{
  "intermediate_size": 192,
  "vocab_size": 1024,
  "hidden_act": "swiglu",
  "tie_word_embeddings": false,
  "parallel_block": false,
  "init": "uniform",
  "init_std_down": 0.0,
  "learning_rate": 0.00234,
  "beta2": 0.98,
  "decay_shape": "sqrt",
  "doc_mask": true,
  "max_steps": 9247
}
Each number is 500 + 25 x the weight over its row's rms, rounded and kept within 0 to 999. Layers, rows and columns count from 0. Numbers have three digits each. The size before them is the row's rms in percent of the matrix's.

# layer 7 MLP up, 192x160, rms 0.098, rows 72-98, columns 0-79
098:475422491499489509519496492529501504502526521498501515475494469514503541517484531468440506472457530539536485466462542525490486471501498493517501449484460502520481517535527512498503503498481492506534555530497472518523468474504491495498497446
096:490480519500501519472540501524478510495514497499487473542522481471504514480477501484486437502480529484484477504463500484475461511476525478505543519508478543488546489493491566513457502496483515519520477478477497493514522511455524517494497490
104:467502494498480539514484484503515501515525524464487491503509465520517484483519511499473464472505520503490491501501518494525541513507517482476501517502516510509490483536510474463520516454485528480476490539529516514508498544524471494475513479
098:531509503535481449478457501544540478490510495488497508480556488511455474497482472533500491501500487479505467543523526513479516523449478500459487490506516533500494493426528507509489479492516540523492464522501514483481513455489494509497431504
097:537517496458522524485452497472516511546527459513496495494523490520506460529508476500527462511501508511545499510537479519499524542500508480460531516536488485507516524512475471534532528489581497512513482487521491508465503500500520445507492532
098:472516470476547500551504493503494471506499492520523514479542533446506482523464521494474507548515519521475543509485422498521513494467534535516484492536499498511438523484518483511475516487544524535530511488485545506508498446519499491488470498
098:507475457487484512541545470463515483475496534484524539493454519505453550509484513497524514532570481534508478516489505483513483459521492512492526517515510504508475502532547488483502474516459488520503499490492514488495504506506471498507524500
103:493460476504493515500485547505510484510500439502490474507504496519433458498573454453514449478476519499501485520497513484485491483494492456529485525534521505530483482526446491539521489518450497536513512448527479506487496547489487524510520523
094:484465496539521464511500514505475459507483463475494491502515529520540532529534505533513511509497490465542474508470444519479477498504487533500454500494471492483483483468494525516514533485488524459483514516485472496505463460497560530482517477
098:478464548509479522496488514481477532488509501489514519476445500441459509521486546512494474498466561480475461521471519498526501488438486503461479501507520488494493497480503512483479454517500479536478452514504579468537526516492538487548521510
096:470541461500493501506507495478479476501530524482524503468546459541493499521499518538533505470492523521493509495519507496496558538422513500462518457539491517494511498457508515483544494541461477482500505477524515501473478507465509466449452521
104:489477486439511529521520484508510521487529545489534487485521522483517533499516481530472490472555451507519483457447472499486530482498525514491472482466525540510518486509501483461504491479510486487487535467516497493515476463514506510500488472
092:488502541453537521523495492532523506558500508499485491456480522486472464506489499490480467458532477516505484519528460502487500481518477462509530484491483531473535524488530503504466486494532481503514484538525468506443548465521478477502463488
101:521483440491515488496496520508474535491520476529485505552490525472468499516520513472495519498511502513489467493495501507489490490558516519442542497529546501509432525501499482505496504474531513486505539513520494493510515507530499481552460525
095:517496541537508498487484482522472515476468493508516522517472501481481503507466495466474513513438503480496489489499483508489519491515486523471460495536493482531499553569499520503492544531486499533494491484462507524576540500492465525467536502
098:527511514496522511521461546495496513482524484508474512458480498516475509479513503504464511503507467478519513471497479485493494407507500498535476452522505539488521519535515505516501542480477493466484497525457488469488490474475537548475530469
097:502499466522481493483503495516545465554465515537459457503514523492493526517546468527501497501540525532499524486482490502539486502534531477517514484490499531522459461504485512522505528500470507496477497477519525530488482507491485511546475484
101:471519477514492478496528497467493512513467470541510484527470528488517468490513488473457494532512487486480530491507520516437513460507521515502497487509459493470507540506505486477575505495470512521495475514512489481492513497530504474482470453
107:509513490508495504491487492527521478468488488487484470539544504460450436521477454484490494487466549506473521496518551503508463519504564496489512466508526522510494504477497470473477507483497501505527545506508483486506503531494508521480490517
099:499461508445532502502486507525499522512542550513452448453534497432484466496513481495531490498539496486559517524502484486507539492492488521516472483474520489511512474476498492465492470441465479518543505487488512479470500495511515516504488514
097:546496548485513501501483538503504476512478481465499506458502473517521507468523501485505464545475479507513434480506522502527488547504545498479503464472494527526478545473544520513466505496519505508520503495533530495453496470475486484499467504
097:562437527489471437520511470485468501505444475526484495491473433524498519489550516489494499490492517489488491485506497483489533505503514537505510486468530501488484548509497515491502550492475522525505495485483506494513506444505489510489518473
098:539480517501538519474466504505488494468490514492512457494492484492505451509518448544485499478509475521522510510504503512472556515465524501478527502508509469472485494534535488490455500467487525547493492473496515469520471487488512500485472558
098:511540495522491496476519463494509508550518480494464501539511511482501457509506519428492464488512498462497501507514509465513494483487513517470523490489539508525522560528474478507508497505486512497526545501521504519514475520535540528505485477
096:497527521510475505516564476501479494517484497501481488531506501501498476491499460501482518504483507478504504512498442487494504467511452521522498469484468507473511570521518529477543498554515463483521478516518504467500507480477506475473484487
095:524469527467461509476479496496536474467502507485488494471508507548526463483495508505465508432497528493473558451480520489525509479533517508521461515492583541480445523487494522462478561496490522513505539468499525477523508521547486514550456486
099:534547440479507529492481511483539516529473508496549487532516452506529492494467497528511511477492524489500467513500515488455484538448518478486517444539481492496533488462544455469545486543523488517504447500504541481498453442504539479501505484
# layer 7 MLP down (transposed), 192x160, rms 0.0954, rows 72-98, columns 0-79
098:470543493511517508468479456471506432541464482556499513530550512535524474513498535455511461533526513518475535549508490456565486489498484522504502485517476507482523524497501548493531500515539476508516509510520507534492517523530517463495497502
100:446503514449473518514511531473490499495479477502517520500486496499484518490448503438508527511499490514516492520515499516457506519497516491490466509494516526522525520511494499491491527461518536488493473456495500533510478521457535502476475447
106:475504515469512507466494426491471525504494488470473524528472513514499488458547500541523517467537492472483520495517524519490480485508508493521540506514481532462545497487481498499490507464494531546522478480490523535533513519505534534500498487
101:512497468484524485520505471537518468515537527527461469472502511480529482514499506507511506500470475489490488494516499467504521549507508507553479502547524559532471491458506466488484488521486508497501481495449444502506464532473513539519524542
097:528520469535475461501515471489529494497457490478510470511475465490509490481542474486456479460511487485473453472508507539501461501514482586507479528478501502512473496503478456537479463470478484501504487505496512496501494469484482522533522510
099:503477500464511521482506485524491575493499518496496519475488480501477522501502496462457520520526472486471500524494538476564548530527491486518468513465544515501467502493525499436537468487534528506483524539546503497513525491501484492507501487
101:470471528497514516508489542508468521531488542520518510544516506449502470500481473483496525489507520501521478543510485515458475494501546445530518464456481512487494492492514515508531534484525520474521506525494504521561477451477511513538469489
100:507530508538507506488509544515488504545474497487542481485507462503489497492482506490480486528523530459476468475498479503511498496481526480493472499476487506511517495466557505476497498496517475504504455539543540533522483460533507460486471438
098:473516532502523494498478453535518508466485481493516463476516510530486487510528509476524494511515532517523494489525549500478503519517476479462473505507493524500488513485471509539483539510498516463515456414503532488471459503496502498476505492
098:490472537458517473488468548496462478514487532530502538527508507553496537496509484471476495498510513496508513477518494517547552474491530511520526512512491509457469512508512500525500511478480472472529514495500488485489499508472510539506489489
098:465496497466496515540516531488502550510508473504515511505508511482483535497484506472491484489532498525502539508495504487514504500466523495510478472445499489483516483500494477460508488466523513480512500482485491470501507527446473563481489510
102:520507506476514494496486501528551497546515482528522539473542510503563508540463501551474510509480494524524512500503521517527481512498498502501476450539517487535508532482478500510505484550530472495507539514489492467517489507461546508560504496
096:559513503513542485528463560510505503476503489493508430503494441481479455530492508535473464530540500502476516497538520486484494511487549520500457477532503462486525499470484487465514484499513497549501518484452482466489523459474476521509460501
102:497448488499484513480506454495448485492496451554479497500498505479525500470539469472493514455481547543476501537460485482488490473518532505500490515545534474507517536528499520495501495486491470516517527534501473519501551495480486489503475501
095:500494511545511515486462490540458509517472520534505563492510481499484526520457491465484514468494535499499511509489491495499524551469502492462486505519490486510470530521469483523501514492542473540505538430446502533534545496492514469494506475
099:479496454532500425495463546520485500527472487489511498464529548481499519494482492509496504462468504521522518499502493499498489541486519516505502459527512507527511473519515487480499493502500471519490477499490485514479500499518515461538489496
101:490471519473479466463529432508495507517500501473480516478496492508493530503498539497496520479455505515500487468507434536516512485509523500511471517449553500527470520490479490496471435521531512487521518457494470509504516529496484456525543495
096:508525506518495494508512594548516467474508508516504488524505516499526477506522509532534509510494524491546527513528489525469496481462496508491513497501483534518478498501477524491493521535447455540502455490471526498482492503501488491500516516
106:516524467521469489484529477504527503505543551472524511501498494518479501524483447465531512476506483517487511452478498483503515474522475523465509508476517539469484491491487498496477526461496505494520480518497507497469471497505525515526523519
099:478493498489494525490533426441476517509510486490490477507519520465480517472480501506519488508510529482473515511507522514482519521515483511557522511449471515477500457510548507514497481497468535490478569498489511522493495500510494526486520463
097:450530507472491532531514378530501475513503521499501543533491503524510510499501505490477466454504522486496514485502507509474507500554478497499477490554465504500543520527533496480524496509508498493481477554464520476522507503549479482492483485
099:528514519464544487472514598547454507531508473472491490485499530503496496519488518523517528479550492489491485440483494534511488466500473505526524543482521511524525498494478483525467524522497511478462502502464494533480478494506479429499501543
098:532519505493527524532527451499506492479524501449515527504473482497526499497499490472491527485532496519467497514442546517490527500496498509504510450498499491463518479522506492487482538499486527508445515503481532509528503509496508499508535508
097:510530480518480520545513446488527531481512478471501511534526477481508484487539474532496515501516547496488515487482523467511549467444518496520487538487458460438499512513539471494545503495536505465491508508494510542501499525466505522518496512
098:474518497511493510503453573516502491486468515530489521502491544510476486530452511446469497528513505498509449555492459464498526474516509467475477489489490498419527510539502551467510488482514507516511506509500530495496501483518519465480451480
094:471490550469507523481507472448453516440506532538491519509521525522518478528511467537461489452451474473471494499476460536559482490495529518482471514496485470496519505472479494468505516441475469498489510524502514524506499499506495531504470492
100:517440469473490508477481456510442495514511538488495523464485529524517539493481506502496466525496484479513507492465468501568508513533501494516524499478477518525480519483463528530505542506485483476509475510491493509571517487452509505568465479
# layer 7 MLP gate, 192x160, rms 0.101, rows 73-99, columns 0-79
095:469517517486458496489505502486475505494475505464459515470535485559482507477490530452453506527556521516498529475523469503502507460473543496485465472462476543494528472503542495505484472525488523511493497472499494526516474496529504492498499434
110:524507492494477481491434481482489507495490494533521472500515473524490471494531485533514498475500509532494515475494506541491551550507519462498526539527511459465495530525497521520521479487511514537493505491516510485506496538470466471513479514
110:513511502509488444486468482534485525455519464511500535504492489541529497476491486506458512470459508498507466479508483512537499543492530494536543514493492479465480525497478520449514495487473484517488538496472481520480484500491454501506469452
092:457537508493520509504529489494555466509543497475485472501494452461507485476502500551514470499500522478460533491468497490478512506518464499518457511544492501488536533508480476498509460499489500511522501547483462485465480548520508443447496511
092:492501488483488506455498492511496513530514510495501509510439510497464509539511478488500476515503553484453507431514521472519468496531490506478520463505507493497513511497451486477543453511543514478510502508512492450539539520537507459463492507
095:495546469518518475524453468492536455516468471484522492520491442478492495504495502545501482541515477486502487517518484519498460549530528510520484538489453529531488494518501497519529503527534467492445484485499513506511502559507467505512527486
102:525489496478497513532465525482504497528509534541504507461502497490508523517528456504521438516514481474481520493472486498530538450482518487500521488492487486493492511513459547484479529503483552498507541501527462500480488541503474529511486497
103:495485487509498507500511507536491518521487500495482523490498501459486502502553487508485483536510466498492471464502437496497532491528538560503486456506474487490475472494510451501501544495471496512492488535512479508497529502467488517436526452
110:451468497464516525475512515468450540524470486503493517499510530533523477517499517526446477506520529505483527482474506458472531470447497528471518537542491514481485494551521489529487511515528481508486544478492536453529489556487503498509515513
099:499477501471461501533457508479559472493502513533485534498470487493510462498510480493522496446513485546524490469520491553483539536490522533474482461482479470517492456475520456492523495486524498506449498480514537505531506524488483455493515529
099:502478525470499484466525502533516491475518517476527489488504529486518485508501457560513488514543472455480479505485478438526527490498534520467515507502497522471500484468514482472509472479487494440530501586504482502511494492484493469513494482
091:500520497516485509471490526498513479453514496487472427494481497520496524483502497505496474492486536516506459496493557503526484507494518511480506487497488471493480494469497510504566465539532475544528520540482487523527529558462528526486509468
097:549544538497540497511479515492540520520508488472468530501540490486497485502550531527455495517477496493498497474500497479531514491512528504503494453482514470532519525521494416501514502481532479501500485545469487498502539508532494472508489531
088:484482494478484530508543518476495489525489498485508504537490488485535521489498467464498448492462514473504496477459509492520450465522512520522505501508460463467521484485481519535518475552482447484478484533494508514455532501485527496494477507
101:487518572521545465521479497475542523495449510510504483522535484463525553481489473544475496481470507524492500506531481485482500483530503485509489549537515506508502458505499452508486510493510500459468542522464538499472529514483489533506481503
096:507494509491489521478473523494540488496534482468512507510511514465498439501503503524498500483537462498486486457452519483507586490519518496455468482450525502509480507498520516503505508496475498528521520515508486534488486502501451490511499457
100:456520502500461464476450467479515524518487481471474496536473494529471518510474459507506531526460499481484478444573482554474528517542491493514520472514466486462480508491480515496536530487480468504502573513506470471496468500507479477476490499
106:470462463469452531481505502518528454451489523520511482504485531466491462463497489510499506483497515477482514506534495471518496528516549493511500481492546449543546512507535526485468483497495499528453519502507514495524498491506468476518460516
093:464474502510469470442520503535519523532434492452547497479481470539498530540501526486491497511517565504462488484505528482504491482471475527473488499501502517542510503537523499484493458500480473479472507526489457510516499496468503504505503493
093:523540475504523509509519476483501473473462527493481519489499477499518537489466550471532544491551517491490525485466517497507492473492487537508531549493517533481508511480513487498492510537502529463510476484475519463521462512487511523546513502
096:526492518500553472486454480458504471502503511456494520455487508494491496457511487495502471490534465462450497454440489504536535536530527483468501459493485474489506514526470536492515513491492559473521466482494473534488501503476461537477447499
102:507482488517490523509538477515472490483498519469564494520489497499460566539484534502490494492455503493440528490508543474509472500498505518502467502518524495540505470498480450485470508513532456471527479529505498478532527527548491456532480485
098:499522469536524481503474509480534498500427499493531534505504516533517478528464442560485491515518493499491487446511474509500530497510531476500478536496533468480503507486485472484499547501510513506490505468549518497519454494493481509536512513
093:494516469494499487482540490500521469499516475441487528512518487525499524478548482477494466507507522507489471493490445552524489494460532508487495448525489485474489526451482492485538510532476524482446471481476538492510541477491512473513458450
101:520480488535485498496508478514504485456517477500458485498558490429507502521482513491499507521486517541444484526495495490505489567484515529510463473486505473495544518483520488501530474474528483521502485512477505518477519479442511482467491512
103:517503525530486485509516452470493509501492523556492529558489557513546507494506510467520483524441519513488533472494473540450485515540507486553515529495512472557483455465507525469449521531498495505474484504536507493518485515495467515494476523
111:542509471454562509502461484474494483453535535488465479503505485480428504489474478487455427479493478505469480476527505506490507489438502462503459496490507478474502514482501491504475493521531494570470484499512538496512498524502456515519408511